Weights of a small transformer language model.
Architecture: rotary positions, no biases in attention or MLP.
Each number is 128 + 32 x the weight over the matrix's rms, rounded and kept within 0 to 255. Layers, rows and columns count from 0. Numbers have three digits each.

# layer 5 MLP down, 512x1344, rms 0.0427, rows 214-276, columns 1120-1343
108141158158128135171104098105138103105146121155095116104109109105116168091149094143087142110098074167113184136150127107083158155115143111083137107103130112114124110192122154130101096139130124085129153107159103127166104152161160117156099111123122157122104098172150077148114172112132117173168162113141067101152119135125122176128118197122133083154109123143132153102121117066120159162124102141061118096111106149116093131140132119129158182105169138166091145083111119141081131092102103086111136177106156124159118134145171153109069123150126111118130133132140098120101182091137136152130097137115127160154096112151149115068153166130135114203089150135119101165148148167139108128120
180170123091100129156106120077103154103140093121139096151087132106125151091071144103159166161145148151156161178152142089115117151094112169153139121141130071113090160165111146165144128147117089131143150174093111168138138165102074092151105115132111129138095089162106076092158141138112134108156182108153100160079145104151089120110146109141145169096148067099134151132152088153145116084102157139172141155110103124180098106116127157091162122167142105146164074164160104089121091120219105136147141133170114131130168162145122125129119149132162113081200115108164117103168097126157170199151173092099169119094215123156132105111058082115143138141151112107126110156123151102136126136124
124145106128106094137114123167103098122183118152171124158159140098093137171220109136086131172110121142109092176175105119154119042156137153110142127117146134143062165101130176148113099170105186148112052048114203131136116113096142101168062062086113104208145137111154100112097084107091148099100188073136153052096104071090129078127135056193125130132189173205107144136049128106130080144123096159135194149105122116073091125141115166158089055124115114097112241091187144104209120135127102109142095099174139151095117127064088139106161111152108065103107137098102131094147113141114100080146058100132151121135125143105096083132175102138183112095135111043124121119146166133094089127127
144111124115175131131113173115085184126174103145116122099175108134110200066181133075095122160137067128101137162124091183127144015174130147137088089143107134139134132084086141102172103164151135114134087203142158140152102101116101122174134107137079126202174202106098185106127049157143146126139153095125143173108148180127097118075090132122152112116112195089087191122107140147146042109139143155092159111177143133116130090175154157167100106110101131119119195164121118132096138120123121201126154099133112106163122179089197108162096103107169075146076156133133146117141107145130098111158115190134138115144169172132120230161100129116111110107151116102174130130077135066159132139123
129090119150123109105125138151114148143122113136128112162131148119115122121124095154103099108104159085110125155131144107143155150114162131177143103142090040126138153141154092103147124120140168121107177056098126151087103100145073113155125162168118159129155150161152126137120103174172143149130065141163154145099094161152116070169128099146111072109185119145136060164053145082124150058166123098158174150083129115119140107148167158134132112154068125159138065159118131085140100085132145108140195111155098164158142140146142098128131190114163131118047130138124146069111157100162125116119131069142148131152143132153142124179154079130104116131132167107144124080122182155135101123112
099149085141132206108189166139170140132103082085094121139200123098161186206113165148129086139136125054132162038094105135078083106138175115091116148090096142184146170132164150102164188071101147164151153099176187099080106118110139116153167118084152153116122212098132110119125108081124120138118131129099115137094096096145186130105149161100104114155164067142152125092109178143084137068127081145102138149123160081173128139094166146133074104127141129089109093112093144130203154123101113102167102103177149104096071089147155102127167203062138117091133187136167140123119162089147161112125059085150155114147163129147137106110141189093126120132172059137196161102109185142083128136126
154128161141105134139125117118161120085134163086146157129114180152160140121154124117165141128141166097080045176156086145142203152168119112124168151154096077118108167128123166081128116111091131104092115137125168159172089110136093157166113141133174171105130132138132105124128107099117122146083096035091138132134179156132115108117054077179114086141183141127113194129119145130073117133190145079093112162120140106143105117154134108142074116077140154161111121113115121132135116211176131071086166126090085128133098131101136132093146128131131163114091121093090109120093156075094166122091095132105102090071153155102124146123116116120128168146136153123173111102159236182116126079181
083124201121133113162078124092152110122057172104103083135122086153110169180130114120123136209090131114134129188151153179117117147101075139131061152100168130090091166064155189184131111098120142232138132165074100144140131228104137144128158127159113131160138099149078101166151123122129179125143134099161174128120149133106124111139133093101167123134141085171141070117156122132103137211117101117133099156127065130127184097126141124120154174126174103135165060150174125107085184144068115167158140134088185111110132153110141167113137142187124122115102149122172137207081105143157201139162118176062133109128177142115076054141170112098108106116149111127161126149128093120106138126100
111131118153112146124183111132157066095117137211146129139135151151117168148158190137150101169109107144172109207093117107129165153117112107101212096153138101140134105096125165116135188091151118090133053102101122132123157139158120112177129124138130155152118137118133117139160198148166134110126122148157110108142097115101124089130150174178111119099098066081161190090131120124163174164135187122131188134130123111083136150086138179110137125134126152128121157124080132044114121129124129144090150109146166171106198160125189165161130104195094123108155124123155116120150172140135131135116116107102159168112178133198111160108069140155127084162178138165060135204176091165139139137102
116107144167128166088107107134111130110119149127172120162082125133160118167096139086127179125080147132087032083115146166157169170154140098126206108118145140072129127124126152107117109116078128175116139096121102064127127097074135061221183169144171151113157132178101133131146089099147114106163091131111155121163145155121130157150095118105126127061151114144154065138109089134146162120118096110071136153170133132132161138127185107137161130112123109148105090148104115106150141086086151082102105103116095133155189120121144133109183139127080124138111147173086122122092065136188059168107090110158163140172076137105118047160093108121131131131066175084126103160111090213070120139017
135146141139134062125101156108135150162149148091149200124144155141099074072120081074159149126154146106152140128110112167160127135103170100078131113135165134164116062088142132174178141142110147083157114072148144137087092125154092095085100137161067179098135100123133143133132199113163122095065186145140176093150134135157142098158152114163144131123082101100170092091130110053139110139142106153131163149109089120107155193171108161111125165119162113162148164121124119127141144160142097122117120126157117178086189095126138150103107211137154086154119115095107180052116114080132156091070158143116191060101125129113121112155101091104135162133179139128073125092148115119103150124194
145122047195080112098141067111118118145149130119127073149115153157143101180113123079127115131156170087182190134181139167112156173131144144129074147054145180119125152153092129185154117151118079080125059137129142058128129114156156157137158128105106153150171104123129096131115153155088146099117071196161109127137103121124156131143151143086179087073210135133166079172095115150158090140171050108169186151092115165147167148104096119146142110177159118139163123163153150234154122099079155184117097068128124128110120130117095068154124130098130167120142090106140192116128080138220099186155133090119139165122208137147171186116109153120160162105164156156078140157116135143101117164113
111100159147099177142140102186093135131141154170170128110087169061128127059105098107140141064210103140060097147107192095107104154137119094090192125097195074142156152148067112142138079130100110129136118110158134135080148144162108151089167115106131193073161135197134080158164103144082103215147082127110137078213098095083104112090124122135106129154099047126128179116126133097133163100187143140125177116200151176114103135119172095117115134140152119117119153126164168151192122082151198108197133070116151160185074186134124078129133136078122133136151151126132200155141126098161131124132130152151186119129138112149122123134121061100184167103155148091093165104154159173126096156082
161151104103169119120155118096124130144157131090126125143085137137106111072115134226102156168109130158077099134116123139147137110133105128148174136156127067103141106138109109148080125105125127174089196155142098103134176150095179106098171209140109111199093101107157109120091153114129147128104162170160100201105105141154137141199112142152084160107084120149138124136110138103135178120101160150143179103169142161146107163062158182131122143123100152165136143162123076154155126127063137116140127158083156129138085087100148140164161131140156130115092146123111094171133185132105127114101080101114128153125157126140126087106111178103127108102102122169109139088136118170157132135108
170100113127126147134135131163140129093052133090131179108131129130078110169087126151135101101132166086088142135137153107149188145138145145153099158136145124107103139174090129111167151082149169146142146188126111087118145163117146144093180136193110184047121153131130051092102097173134125129160077153148119154191104114125091220082133107143074125144125118066094132140120106090151131127113113136109121143092192083121138181101186132134123142102131171184134134102135163171177060112139187100192125125106068130108166131100176069138145093099058186122103119143171094103182138121127141107114146127164197150098124137135165089126164158095108129167135141162153160118091103110102114098170
125126109139149142132106080155148193161117122135159114112116080106163174072094138123104109092155087150152053128152202170073118166090104097125127078137156113131126080181161103092169115125100171136147164104144116154122107134187138127138102102116112138124145118168157134134128125106142194107140153104132076131094152182117156193151180091143116144151177103100103177221191122144135134094173141115175127140113119166129147219140104138128171162137171144128086105084176122155157064149147195183161071071110126116160068134163104144079169139181150133110087086125163194110081179133136109133189095110147129123155147224096061182068130172113161184163115137085164144104136146127160048133096
090089097151101171092138089118107144152166142115105177104092169200123109137135151127110095166102097118093135214154075186139132101159102141125155129144132120193102103118126129108153087076178130137084108149105152127085104136116120132168094147151060097125097113172115108124098112126143123132092159078101069112120139127050133142204074146128152157116146123106133082085107050120146117146068063114158142107152111062149119099100106130120117148155143135139152096129140181146124157130117235187172110074110137105115167122113170135123110163130118144062071123142146086146118109155117147168185180100117116163146155129110113135199106170132135150087118146123140157104131153110150106158105
076115095104113149134111138180106152082154146126166154101143150122110130087129117090151141146175077127133135173127099102080115149122087111172136113168117181182083153134189152105123044135158120120146185103122134184101078090093104116148146149110157119082121182096118118123137145154081175165156147132127081132127104108141214179125130138119122167193088121096102098127135089157128146133070147088054152154080141086126103101181121133050124158162168174182112185152132123116123093086127126135129121103077069157147143080117162129141154126141127187208118102116136102101132173146120104113182185120059073143124178154089145125111083126131150142157140090104108110131103119143164146074179
166142166136107119134123134103110099138174119152120083078133125076146163147090087102144129106162128126079119111100089149172182118110143056122114202176132127118097124098148144083131142076133170121143134130126105207090157052160139141123083102068149158124116089129117088155149107114064154171185118129132126106132165110110129112152102085080110129135113046119116178165066123113150125107141204119166143145116118143159106101098136120077149119140107167168125087145171106106122066136134103139162123214105126118170168164145168111090166145164135128169112079120130086169127027125167134171140082098148083133102085118164089170072161165123154131141155110082153094101086148104155180112187
130144114135128130112155099200137095119135171098129133163087124123146071161158078123145104134120089140138085127117171133137132189108202144087159128122118092090141119066123095137116111150153127123125163102112129124124105174138161141119141143131137122112152072106105114123054103133175108104138149088089124150141168115161090165110070118176136136141087098148111114150175149122145083174167087114174159143058159127126139135127060134151139069151223114143100139098124140134145146144074133122147179118081078127093097113101057175091095137185134094102153126145134124154107123151166124140148200130126098094126132139119125185126141132136142083228107088155119173157101173100120100121080
117145115104148118125160064197098159123139130120138120123086108067162155125132158082079131122167137146137111116135142112176147077066158161169103188091172177089141120140074105142140138131152136124145105162144095150118177094170145064094156153086081121104116098137134069212086144158134139101130121073144086240150110134136161109126118082070124087070098130160141116135095177114108077113163088170122115114156135090172176146095107121094125099135168123102120126143147123136116144147149145170119171083114174140130121150132106114088141118128130132087105132173139154101142097118097087138149069108102096177127140078124094148141094173152146125118123123132145199117098132149088106119124
139133115187126215086144139140127155153134123187095114122131089154085160135149167083085150103093164146151103144137120163115131119085065144124076145140160125140160075202122174158134124090132100114141114134190089161131094128131128140180158140086161095127121159113133165134127137170093104132119161053106110145173091077048138128111146105127137189120136146071135142152147163106118138101158134108145129139121147098144159142098127111067077124111092085133137142151127135152116105141154105129085099139150114151146079148151147166144100142077101107092128121128141139050183127177112114162132099151082132128174063088121065181171100105161127125057133067128136202140148154138116137127119
124180110082158165100123096091119099099164155179140142153078151183078122161155130110150135121148171094095126146153130133089122127113074154161148135116126204168122102202123109079117181131151106166106126111132171115119115175133169136098115126147106099142160151151092150151124167185095137102167106158132148110099124144137140159114149157118101123128136142124131088131092131149147147120103061117118105157112128200105164146121145165090123140160075175191117120113125170117145181168180151118127112148128144129105169114138054106080169177153168084165115102136097141085165147092087129155146092124134078124094130136124099143175150192155107108163177194167150083068142162059102166108099
152153140139130105175167077086084101153119107175089152099128138092154157198132111116153077156094121143115107124085127144181186148139069126141127149088114172123187099158143163098128145103209127133155138075154111128184166108128126145140101126126120098128135173129075160103117078072144166074151133147096130103114110076103122139162137151149140127132161145181145136127117080124188080158064158123130190124093139140179120139160105136151167139149176113089086085149112108128104044132079138147134154131156157149131182088121088131131076131132129115085169122128154185142074082157152113127052138132135124128151109106122117086104094076147126081138105142185103110126140148096143139095072
133166155139100123137135111100118155130135140147057144147162130111133155114118127092090124145170140149096115124086138161104114130115113087109124088137182120135160130134150123116124137112110141210113171131154078152170097117124111159166117099104160153103113117096191058118113115080137116151125143107172128133132087142187104161184114144153138096152088151167128127121109156077157112182117171109064131149111147162131159094179110115045127120183168103171163155075068138120110139155132155102161207167131158129089084163171164096102132126166115085175141093121127086088145192078132113154078128128090085138111143138114100121131161130117119118136131101149126152083092146134159121110147
121088145097119138193137158106191100164167156089166207102067144127089141171182185136109149070079110181150097087091104122109116141099164175088153125155117120144147125136109137121089095087112114116137138162148126149123151129117129179079112050157152214143112119105121173100213035161175148106106159091122089111163175134102112152086130131143117101071157166126148073128194148124091146145175177086136106188111126152156119137119135146175144190099177140101161129133110121130097113134111198132156114143117093133092137176093148115088123161124151143178175125092127124140163122127096132134111152199165160081143120133106116183195126122065135137157103094063112118142079133085171109119136
091084094169095137144108109089136143152113116095156128116118099122174143106096161085115156169066072147100084098084135151107150090089123165120127157176129150131113093130143134092177161136117163121093128097134176178073111090113087169118083092085124127079115170118165127124162164118085072113095131113141066159100116140116122155123145101126161161126215110095147179119100141198140116122129126163110120121125105186149151088146209127116107167190124128123151153172121146133096147126105191144135203054114147061117142177110151158160133136079149136136141110161115107074128180077150086093164106117182148110158185124086116103127164123159070158151160140113111132123139177114128088109088
137137115126134168143149114141118147152096122085096155137126086110153098106129165131111107100151152133127122154137139110189178134116133112151081127122139124115143189176102133170073169123165135107173111166107135145161104163145142110185123092092118119125113119130121164116097166109153174127145103104175114132119140104145160114160169149120100112114120122131122111145151075135116078102101078178115144136078120115124159119153104154096140185104114147145094129075121117102169073174104152152122197104112125131130067087090165152124171103088053106158098107085154135081178161172125112134107084124142103139124196163069090101160128171188233109150107148137090171124165126147149074118126
125092151118073128055097127134100148134125139101130113115162092215152139123069136106153118180168194106149080135150179105132054120096110128172145139141114158105097133107108171158162119142165132152123113144054083120109079085156078146121095144103097059080183099213115063112096126083153168136159142111111145107118101143176098098134162155160136128125171129110159156160143125135155094116153150138117132195086144180116035124127108167151091118188119127061159108204156110114139118126144184165158143094205110079061092179138115188110117092173106179071078092094141187119123182118084133209106137117029064121095130083099149091114060226192091171092093100142084135148157209175150163110073
153119150145150105088143161166090216144139108084140131167122131104149139151160119127177104214197120145128109077179142156128158161167135146129111145167133107184094170135138110193176128115154180155154077090081156163124116095141110131134083130142096153172129172179089169160181126078101122108140147140191159083118114169130150137120094100148109171212167167152180156161149124104156077156094126148119078086125148087158096154097130102170112155098102072154142117113167085151160096092082158151115127121100093117160145179175129118140100138159175096161110127155174123155173164084085144081086155163138142080109121109118115113146086138110112160108125106057019166107081148044156153109158
172148103139163059081133106157142128119074057151169057131138148134106131135122106215134120092097132157132085116120203139163157140111104160158076177045212128100103080057184115096173185142189103132118082144139144122158130119091130141102129103125154132167153156106167140107131131055154128093143155132093142107109122150123154164168146078099127157076044125179185164137104155128164138114082183148132149127082125167132162197178086164128106162150086146080152126081159116089098156151107119134103130083131102142109098128137166195098133139132101163134113089131113158093161125094126197153113097181179102169156185180147107150126168145097105101136129172135112142139080137135123121115089
145118103125123072129112154192131130124123136174152162124121060097087148161066135092093147105122149158145142130190135138183065205152100118146150095206161152155134091163144146100084037102119140119114109087179099105127148152141154164164121166110137161114111065174158103100047154102136109133147076154119118168154105076115178144141156136144140135155142140123186117147113101115109139114132109159093085084123164145137094111141098119110095140094156094120156181152145124068089077109117133176144111204102119066086144089187138075136217101154164145234127131045129117148085142124141161089150111110106132084129118149096111072065145160114070160125197162119139075150095087089140110156158
097149147101136118183121119143147123069170187166143160100156079139152159175141186120058113130100107137047081090167106065133160074114098196139092075164148145175169147128075190139089141118060106115139081121144216067134161122097194122105167141133099104114088166084125115138151131109179093149122121128138137139128126093138128129126181119149133123148121116105076199119074099152145143105149150176168110160105176088155157146114121106111128028138076182133144104129099100105069144161116124151133096205103196129119081189074130153159086098118131105185138072164106122124103137115164155082106072081067151166125077106153142113109156156137196137152153149142106086176182088140125125078141
143160083143109117098115177159168199134086085071165129111180149090100142162141085102160110135127130089109102106140068120104092128070140102197089123120173129186078098199106147155145094068106155092204099080096145136144151110169163058076131081128111078141085149148145114135075111116133138128169160086125145134177099182145146096121091120176109106110171152107094171101128114051131137151073120103120145164129152116122122141198165160218092160145189111077173129145076196154119107082110053146106165118145130116098112133177142129164150127107122130086124109109132160127120112132159137056132138099162111128141138079083109098101105156239121165103183128145137161132104093159108139125151
139129113118119135123124167097111070164139087107123160113097127108132121158072134153108144141101157120155161082148063095101096154115113139119146076097183139160147121105120186143075094119117147101097124146107129120167155141122117065126179164131145064213133142151167131179116096131151141122131180120148124143096126139084125088114150128137099136126103150149176139098137097166106068132140096138177110074139106069149174099112068103114180126129118135197132130195054114166168095149106121133097141152116158139060077090152135092172126125069125099144134198164107151143149103128166134097154106121100115141098137138104136173143137140188126190102141167142154122111094105082129133084137
169165161178102131131169125128088112122071143128167128113136083094143137116076176123138113116111132145154192108102108154124151161132094122116118180102115146174096112082145102153176101070170065090179125113145151174170063049134081107149119079087208175101183097127079131146205139115080116178130141103111124165139149112159178149086109103093107101112154173169077161151133124154168093123121149113117106157140145132080137129132074137126110121135124118122164131079044125161124133110133098152065123087165123174131098155221109176092123099162112149086177163099131154167092125133166122161120135137155110158117082154197090174136102095067104174119131154140087088108151107121121118074138
208145137120032079161139124165176119161152104153155085166113163156136156135155102165185155157104101151125127080218151151122098174198163095101124114115148126085177134102097132141145138121150144144163134171091148129109135113120108153130054034104143135189156141080098146121115153121147151055110120185089138099121146121127122130125147083084071093124146120112201196083129118130132135090146133214163163134098160202132112156152219215131133172177104109139145040103188051107091128119154102114153125152145126152106053167144084124099119112116137113136097115120115148226159099201099131111099156130146058172108146106106084135074153134162176156079137161121062107128092113136129113110167
130148102104106152185108111124103151110107159081147096164122108143114145140183119121099172103131154126142148137083090148138092168098120174186141176169049106109145175141077189129172069122099105168125171128125103144165153106143119129123164155167131051087100150104114149143098076112142126160103102130120136100104142105146107145106133138130119118128136118175173133135105107108167145233019107141154100172130198170098175125147162109127096134117165058102193129079083187127176128131105137106105164075157073096178171138133124091113156117164103148135133159167081109137149096108096089159101100152125103115087101110151136105156153165192112138149115090155168168131128111123149164128120
122136115122085118101141147080166087148125121068165176052170110087096179152132079118113155124121169068108150145075098151101113092093144082190135143125139116104163128128115157117065157127080096154135142089204169074130158091116134066099177113094145133139108137094096144153154140185114154084132009125095100101143090133136129122107160097182172148089146138200080113133140193070110121111123131109132099130135142100107151123145097173176111121168115118133094174173133051172137073107130104129155051144213140126073104051102116112113106101120181129140112103084081124058176142153138079133180112122107138095118116158141160116114096107161160109140163120108112108132126060113136185083156
167151153127077127097118203123134132163112090063116128097199089154093149138179057103202139118111116098137116134139103139142108120104065140121082147067184060073124077186144129126128150140102166118085133114027151130142117094102195090214077091180083245166148146070172153167234159092142038100086162155112148103092127142162152106091094085117081110135136133073105164197158164196067100147182093093201110076174070154179092086128155171126070114152124138110120056100176125120044128155252064189107135090034130122096119255055106173119139098133120000138179128157203161124116084136081144142105161208157223188163064141177117102187193090083085122203160089117115199135028123071158089094154
082131126139095127177057107181098123150119153121129187107081117142121127154131118216098102128136122088098107127118109178169113119152140105115130046153084113169133202133125181135156120098177137112154120122172138110097138169136139163176143145142123168106156134112127155146107081058096114109173159102136136159106098138116174118124087133107139107088118152131100139169114126142132116159142194094090122114127188151170122192142132148165065104096137109105117171152144095114101143140106095170112105174178113135104131105166075070153130140096150129170149152157123115122137147114137132115126162121131097136140072092125121117038123194091124081167139132116115109184125130113128089188140
088030158112133080184179170117173150109139065119163137033111121098165113129116150128134164077139082141124138122141143139196132127108135081111122107160173163094119133123183111159100100141117058141182060100166154125127107191131112158185122111087146177107126125178100151149145102171129134151141111153061054165161090079090137157087099114136133178163066188127188121094156153098101138048165162139113172123125115082151112108126154005167080137177218170107084128092121124090114177057125116082126140187119154146097108162117151147184124146147114117163170130148099144147135103128109141114181179131117157150099167081133101146089159115175097146121157085136135136123141108158198101142189
159120163095080110010133156060134098186133120102066183108083142189096107131110140094126128132129154133197164125125158098154106134084151158101076084103092094120110153149138125123114119103071171154168184128124116149086117054187118110146126102138105123083127043125149071179165088110130113147112104108127146115140142128091168168148078157165142131116128073095103127127107115158161112113143142104185115193142110121127078145120131142068113146097132189178106131143134132104186224164129186149089138116094153169107124138113109152116079146120144122114138151098122193105128109188144115116129101147076168124116138078151132093196061159125097106104110076190163116109159113179118148139135
060152158178188113149143096150136144152116152189121144146134167177125159025090147170056100103114068127137111126066065195086197125175076169101185153157146099196061108181136077170134110091166128164118109079123089084180057131107146129104152175110101102099114192194120086145157163127125101179151154129107107098128099132170135148088108134119123137160067155104058145134113057138155131156171132127097031126110139105161132144123094171120146107138129178119068098142141131139092097138106121108108077134085108116127144163185120125146138177087156143084156121105137127102127137154172137133131124160152074149124094133123129144127119190151130110040123156148123103132148102134092138119177
133088104160126131112083222088103141076109140096089135084146173095127154100082136211140131132072130112134146190142142142097131122105156120162098119120194074166148084083159109131130135176169112146077136097094177113156134123126136208130110087155220104087167112075130101082111062096111142093107155143142132186107154142104076168130135109150125091144160118103147120119138130132143136180125121190123105129207115149138112094094136133114077141150101187076171137074134118156137094136141148154138110151062116109073151111153076181098137134079165122120140134072113102099125155071165122061156090090190164122081113134165089162104178128150119166080136129136097123088128138117114130139135
123113126084160136137100150097115097158165134122179091129129060198074127163079116115103124127102117114159144107178119098109040100110087086111136194110160132150149116185126142105127133169107195163088167128050146131132206146121107107139087124154088150149165181142143134141132144125120152140093105174108138114108097104112135130203102173111125083133163134095166138067124084112086174169140115131086132135101177141109112165082119147112079144179106126083096175127134166106079147138166109152133116102127122141085169172088108173172195085089156113197098129126020139119169104093045100080100157202119160066124090162143108112068125159095062105058153087121081096146132067135067101111111
142083111126082149061135171098116191189128135093060132079128164100107111110122114098133098135148100125069127108097115154176161126152193101116115121134162112086168145096176109155173113159104177162145160117120090137123123116182106226138138118129140190174179117135122122074180078164176153172039129105079120121113157100156147097129138149153055134146142100110117054119112113120155128168187098125182144159156098152125093127113116123132104075117136141148149145110111097073075087115117143126177143116150119112147122126097187196160068160142097132110121133099091170108138119137138104099099170168105174146131107139129145158152147122085150134133098125098118107081099187058182100111151
140136165147152120093165100107117127103124123124056082129147110155101141148190119153152122140131105105153099183155115147110119145145162120154121137146089134097121123143122167076149171123136131127109087148146119118144176170159162122148107107197107056112135116120067085161080095061147125075130130087108116089153157123115104091123137168127105141115115142181165125137104104178048153130103149181126090050072086182160106096068127172117183096164148114131122151100138179132134131121148094181084079125173116118146108128145145158159155151211131079141154146114057135152141059185095185109115113126134092140124161099150097135124092105108092109167125112175096170143173108160111134129093
154134131114091084139165135153168124119113114122117116093057116135197169122131124125116151093168126122144089083085123147154142144147131164065129109093153117069107137149116140049129092083140148142143149129134114117189054113119076081106121145138160129100115131087137125172129162111090117161137122155151078128134137109092100136132106150116121123098146136150034140119167117106178035149166100121175132108140147114136090159093089151091105088095169130134094107108092198150108118112142124110092084034119153148118095119150143082089120126102138125123186172131141165134132123121101079141091205149111143150157079118109160154121082156111132122067140131118123119149124105116143169143136
159144102106145086086188173099117144121124124157119120156100099129117107084145136124088179144136140179103120145154104092162083112155136148183117099128117144096137126162115109119122142128128165126120134146132117082106163106153125095103133140122149118144109111109114112137053104202130141050124123214118136108115114102147180107154105132139166133161081129165074175157150097144177075146132142119097126098175180145135162102124193164142100114153061087129099166141132090123108156134156073131100128109193122127064111135108109089137054080130086096166086118083131145143126052139111110130112131070057103176144129055168127108187164125149184136086155148083154174140149140173093143164152
109137111129121173100172103158105116158105105107124147093124096124131147134081140058141105113144180134152112155112100124119117107146125138150166150133100165119147106155157133174114140081133160147085037116094140194080140164164182106165177104127136141085125063131102155146124136131137090139143143128135120119139194078143164192142155121168147138129151138123178076095128096095117072096158163146164165160111142141116119120074137154127159127113170088141115116119094122153181130131099091226148164169112140069164089128186093126074123148139096116107180085088087202094088067086148131125160161171123160087154149147170126091152099131139162133119123135123100177161145100102116116173107
133079120179085102147098123113101145088122116089128138131102078140122160176099068057148212182117114093191193182124108114148142148085155121099194141111151069122126111137181150137149144117128183090175074150182065183126146117129119141136128155072096135127162103191074101116115143158117045130099109065085106130152170115116135071133183109096213165114112099137165180208083167136132052157113163132160142151165141139143150164144100127119138138197180026151126144116147113126129088098081183153078104123143151090088118128148148150077097107114154130118146092133124129203154134139078173115070094163148164144093087157124180108092125145116084148123092151181122149169098108163195114166149
116126161168100179115199122074120157123138133128158122116121068184121159121049089128164107087109114127087109151161055082148159123091136144098112176139126091116099134150078091136115127118141116133179142122129114102105079137108147089136178120134118159075119123122097098122125111096130143137158068126156077097110149048080094094170122107108136110112131141104184128080141171064142099123147118104093158157095130143114134121111164111165167103150112185133088138139127079158201168093173120152135055114126109117095085159080099105150153189076095140140101106166082128159134125128087097121152150136137184139233159156150164121099141144116106120073087099144161187134180141104151108082100
058122188088114159145121182156066114092162103075119148138071107120106134132126124171155114177110105119091111114133132125135161134149143153130134119206140124195127127065128154126110172112176159131149151127119129117099139121149168126154120135188119173111095159075096107098110131112140146122148135131138138093123172139130096174106213129116090127144198130144167130159028141115176123141138119183143149082124150139189090181089166123132135125126153151118169101200124089105138164100132139112155125177083110091172164154106097119187164139141142131155083041165138135115105151120104167117181147116143095190167091173094152118126182232109103112099098101054134082109111139112134070099156
133119087136084146119167144127116174148092120144106103121100119141106164102160131129157143128215154100115156137139123116158163133114169157148127132168160134119100148090130148083199123139125080113139213097139124126103150188152167129098132184112080167158120094121104138127109105187143108166115136126119141112159166155130135171144093121115209089127122142095127190078133140080196173139106162137147069120079085134099143127187148089090077143109156093178123105096114119115171159132126143100102130128170086084110100077121158105140092143159103108126106157172161118085173143110095091116117100131147171099169138118180099149156117082106163136119122061139131114202125129166110145205109
113133141094169112146125130128092112074143118149089144103079121117127143147142127148151111129055118154155163172135146110146140182162103177125079141071108100137120176135151125109113202188161150166160149097126156058149137144115144141125108159151149139154115135144105165154128126178158137148116101119078142135116110148167131126124127036100171111127145143194109104133078152124163109074099134157095132154175129107136105143085186110188138175187119125054105125123137083081109143164063104134171153174199122102113209127069148138098052176082091165174108163142155114117094140142070107109108072146193135113145091163059123074146128109176113093108086112102124086158166177133132119114113
175125146109100153125138114062035113160129171110150108158174195130194144127094165123207161157118135147129138129141103107158145093164107022137097120128123067175098110129080134139120088154129169128114176162192076134110119149118074121141213103117135175109114102122159145163173109067122162131114088055136150111158140144150050163134155170106118123088124106117149158141084137138162150116095197104097157122077060119110120111114094090115111112108037156102169095073110110142114090109158129158172166146098156175139110089104123169094126138165186089160171191142112172220103091154128149111085167113130056122115133100127152149089114121139122144112140126140142206102158116098120127109113
167121070136093096135091200093137098153079104162068153105157105088132095142118113138109177112081144131158106145176161106123069131085114169118132159060091114166197126133140163197103152149159132120115103171097104118099102112093175107120092096161133116145134096131158153125121163076126127090131158150154125125117143056125084133147085075054166164156094173123141128084177185149143059173106102105161110164156163132162112072107120138125126115175111160169151113145062169186145178132143087169129145145170081163090141116123115180102211140107154130131150058064124232160125065099127123135131111150164151142158093114114132092089113054131094133113115079136165162121130165150140193102143
177024147128129112150121159110169060033163146174130179125094130179017195125026168101155079129109127091141126146088135126057056118236197190067176072128146181130181114093103063130114072102122126159170146082255098163072134231183126136137059088057252128073159084255145135146091153187141097155196122000111059177000181130165056155117170082094149160108144134174047211163070179225102119019131197152113171000142093149142194164022059107219138173142069060128168155044215053000068091070099179147107122106159069120127154159183089210138112159157196200110160159071132180169119096189132096126112166170187099112091138127117194139101174151069093162132073119059160061159161172170152036179109
130157132153140116107124157120131145112162099084086169098145125147191167115101122106096150178156120172138114145119172187133144173124025131114139094159241141147118112127134089091169141105194191068104151105190103105109073153182144184104161102179147186126124136141103131114102129110109111133131131082185115155153120129132148170056113123145150156164156155198126156147077140173141149147154094099102127150130062154179151156144122174154151158092179125112120140047149106079053172100126183095090092147129159098117165177158126171086077115152123123099143117127170105085229157183126047142132077136096120134079111201100150123114073168085085099175119141150136138147117051127157142142110
136207095149156141072091124136109099145112133130133120143123099153135162102094077108158097123102113154219149162099107133109105038144139150124160138108101153097125156100080134146088111102132132094116110125124153117121153064126143162111132177136123057115114136130141139171135133099126081141169158110151189075147131088195115136100121136121167128138129124177151097143118084167132141136136138155131046096204179120123118145146128174098110149122115086106154199197138182147145183134195126119096098145174141101095142107159081116212155138075138135103078167150153154137142109090146120091097120142113134076110093193160155150076186145172149146156144177132168091128097184128125123105124
109147078117141131155144142177119090137098141150137098122127146099086091121051139110122158139142093141127052111178134117154103162133184137182206118155132105130193139183161125106192092121108044118106129078122094127112114107125118105127104136153086146086132148176125084167126134058137147117133079179097115158157148116153151144149141148187109158139173127139108151122140176098119209104120148172134099137117171173195149078159105158188124177161091084062129172130183147124094097126082109094118099137097164139133126071154113066167148144083128172091168124107103134100109184083118174239176126097138131115128122171110107097114156127081115100156186149160164149154126114106139116161120
071156086130096097182135172148143162129119129135134080101147122139137118131147121159111139138150140094133077209155099135103137112074123163096105137105156097167092150106145094095123102140069127113153150082069107132148120088040103125152115120103125128154150115157135120091078134132121160157062092121105102112102125152110146109124120087108132114183152156127125157113154163143176199138125135118134120112114160155105117147139163109104091102174147103101119139083112148175151118127198117141114131152141095134124149120117157091119186122131141182118165136193118121126150089100107121089129166087098124121203119137125092165129167091117174092104123086173149134122067093110152119115062